python train.py --n_kv_head=5 --head_dim=64 --d_mlp=1280 --activation="gelu" --norm_place="pre" --norm_eps=1e-06 --positions="rope" --qk_norm=false --init_std_qkv=0.0428 --lr_head=0.00603 --warmup_steps=207 --schedule="cos" --dataset="wikipedia_en"
Each number is 128 + 32 x the weight over its row's rms, rounded and kept within 0 to 255. Layers, rows and columns count from 0. Numbers have three digits each. The size before them is the row's rms in percent of the matrix's.

# down: layer 4 MLP down (transposed), 1280x320, rms 0.05, rows 915-923, columns 160-319
# up: layer 4 MLP up, 1280x320, rms 0.0683, rows 916-923, columns 160-319
down915 092:101143163116149066201165108140150153177063133104090080137194106109144091118134106142080064112186144104159147117105141104107146122097144113117135101143134120184160149121153109115122085104100105065141140141089170103138113072105107117149132082095121140103110154089103149146135134142082127084136096109090132169130135116092143092115052123085064151173151126117098150112142092122081134152091140140163172169129097143154151162193160126119160113133073083160103160165121157132141168138094130
up916 105:165114134128125096128154174135127133132077135104138170095129129120112160152109115099132154076149050139115084134096135184156149083148171124120198161119121113121185094171152163104106144156150131138132198110075152165119127156104123100076154158132125165186126156115097102127035169120145177227118127146060100147109126091070062172181140151098115150170130144112154083139142172127125177057109087164110134092107152075165121171087109188089084110106156126131120156112196118163102139135103099
down916 108:082167253088114097101083145113142108137086127091106142093101105140138101139107112171107112112221146192170095135116145182075125128029128125128129108102117134176178113049095175053134141120153109180132134181167116077148167100100127058127168127119103114125088119118147157149191121159161095163143153072122091181137063145110092172143078135122114118075132157146163126154101087165072093130104103124145099105129130184127160128137167143148191142073184143123149125163077128152072089148165166
up917 087:153079138116119095144139091086128116128125074158128156096193052142123121180176121171171091110094108117144114152145120084157124088089158151129158156110137114149134132125099167161162155190113156115134109111148168113131145088131130153088110110136114160144131119089152159149118131083184133086119131157157122164104118147082111131083100078125119129087138169135147132138113085116149112164106130160121130086128118176165150079107128101102128148110168115147127095199120139135150122167164183
down917 098:161110109084124150124139146189122167115159195092118103132018169095133081096103115000098121113170119131123154126111092173075132117141088102157148140164111203119120177117132146073151064051140149129136153137109111138112107152155124099160166154115121096124157206107102108153121132138048112094126135120119137141138120129145151110122165158136100143153123160086135134112122144175086157096130098080153155143146106143132081186138160108132074116145113159143109151065114111136092133148129086
up918 106:176091142126120128139135217094228173161100174130098108144119141078115128143062147113075083150138149130128119094081133128138184143168179161142143112188127148162153122117094138207133155093143122152082107144153155125118153132120164176189118163149091135080135165083098078115109145136124093103110113154127091089111074091138128157226118109103139100164126104137148112097188117148081137092140101071127127143095143149166088138140137119107092145101092128083160132147144140116116119088150121
down918 100:137146115082121145150128054105102133081155091117085104150098089087143128243102143049145171096113144131147154157107105073135129112088120154058164124097169107154144155108154140137127113183104141105084119120058143058107091110109128083157154134124153088120163246115115150132093105197162100125127107167069152124160081142133117143074190128147107136154124110087145104124118137148151032156142160095148164116189099159174150129131124153122112133152123118113151052109111111160155148165116155
up919 110:134106098074122118166185104088155155104113193114115152140163090133105084164149108075112176194131193058076129162084131113148099114087113116164090142172175124169117177128136105134130173137159171123161164134104144122154131124152103077157127140152085134126100149171051070167121114112148137134154130141096109141184063152144134087143133115148145150133134115174126123118074110139112155118117160104140102109142088167140072132190180133126140171155089140176181098172136135116143078181105137
down919 112:102131110166115158152104089146134103120177077148170088111093121091135091116161065252170137104121113125106077101111164113130118144128094105050100218148132140070072079148082151148094123100109077090137107135126111115142076125146146123117150104132176098097068053127137178149182080082124134175106122108130099126145110174102155099156002102137127131139117158132122131163122107098190084102175108144074107143142142136120047157152123136124125138144173141132076083123134170131158174103127155
up920 099:134181099157104181154121102138135091170071105116119152143128161108133090157118174088166127084161122142207160142153142156113091136094161128131099093090111151088081097122128083116114091138094149117145172139083200130119142092110095099130074151102138110184103189137172151192125148113182078150128110137100129188171107139179127100143145139105087170042101119105122143073134173171118107072137149093117182208125128141151087137110181139090183143130122086161119166194143152173120163139160131
down920 089:168089138143173124093100180109072105098143168123118125129084097081155109148170081192050114127136137100159096101093151115126194150102089132144108163157118153169167152136124090122092173137095110128185182139132182146171139142176177142068098097143103195155157101103127120131136175154080169071051058116133176090097134115150181195087161150155114137174118133076093079136101109188095130131131090139126116118104154115119140134114136091120085144093136146108158078079114096148155138137145113
up921 100:133150122121170093137124158109218118089115106143095127122177113120166153125191156118149065098117078127142146072074132135184115104165141169137154165187157163138131149139157137102138099109139095174082170080084113144104154170109150173083147160148130093126107170093157054151145152098101122089149142140112093136170096073102118155137125130106132170139135097123147131065121118110108108099126111161134148166112122161118203119131111148126147123121112120087150169123168072148159080097131210
down921 095:172129182151169128130123141110088108109097160110131102123077159084073110118170128181141155209182133096062144177121143082107124085071123116168091169147116131106137085106071126067070122141087156067130104186089186086128064149153130086219141146143144131182153124136076132110107154145128176107128109114126139050098102135131163120116102084079110137100123175181101159126126102126082139171080141120139180171138139105085092107133154164136092194138122076151070105138129133157111148195123112
up922 108:173123119158105158144118117112198079187102128144136156100121128085104082116082139143094142118110182168148166138123117135167080095114141188079142097123095095136117121182123223118156179139135169073090125139113116151167106140120118185104094085123121177094147153083136132142126164061127187126149137142151115131053145121164122097079128157118096142139119128128147143127169074123065153097123111124081092152115138086153091078101128121120099168118143124116129124160096172104139181140145103
down922 099:123119168070076167139148157122126111121081136187090136101089186131150149178073084124135091167134100073077099144093129103084081123159154146163105118108148110061138120155112114076131153068064175094146100166158118121136136097140140138110169165211114097086138143099104158136073133071182116090137145086129119126140112125115163177058129112131119167137080130087129150111090118140076135167132075135136098192131116135110204102071133146126105112086148106110129128157164135089126100107101181
up923 108:152148107098129129115155123075121063143124163172136131174125093109108117159092162130159173140108183177113081177131115169130107084137182116127111091196187132119130065100110152091158145064118139134119161142106071159095154101124176131086159075104077106160111150154148141119118180107138134176151114095166098144132143107151131163073079145144164091085173098140146099103028147096173104110148123145120100152096076073129080047165139124099167181123176210144179102196106152090082095133097197
down923 116:159091142096142097098041183104129118091143140160119083139107136141124130131120060081126134094078087148133121105164157204179091186098153186160168030149090134181085110108122145135133152129144144171103162109115151128123151127134094113139084131145109134139124144172125118156105191108191130084120149133123081137137113115133143084158223077160139145045106162085164156152209108101081087176078159107073086182115103120081116073125123127120063106122163113093214137161116136131105135120147154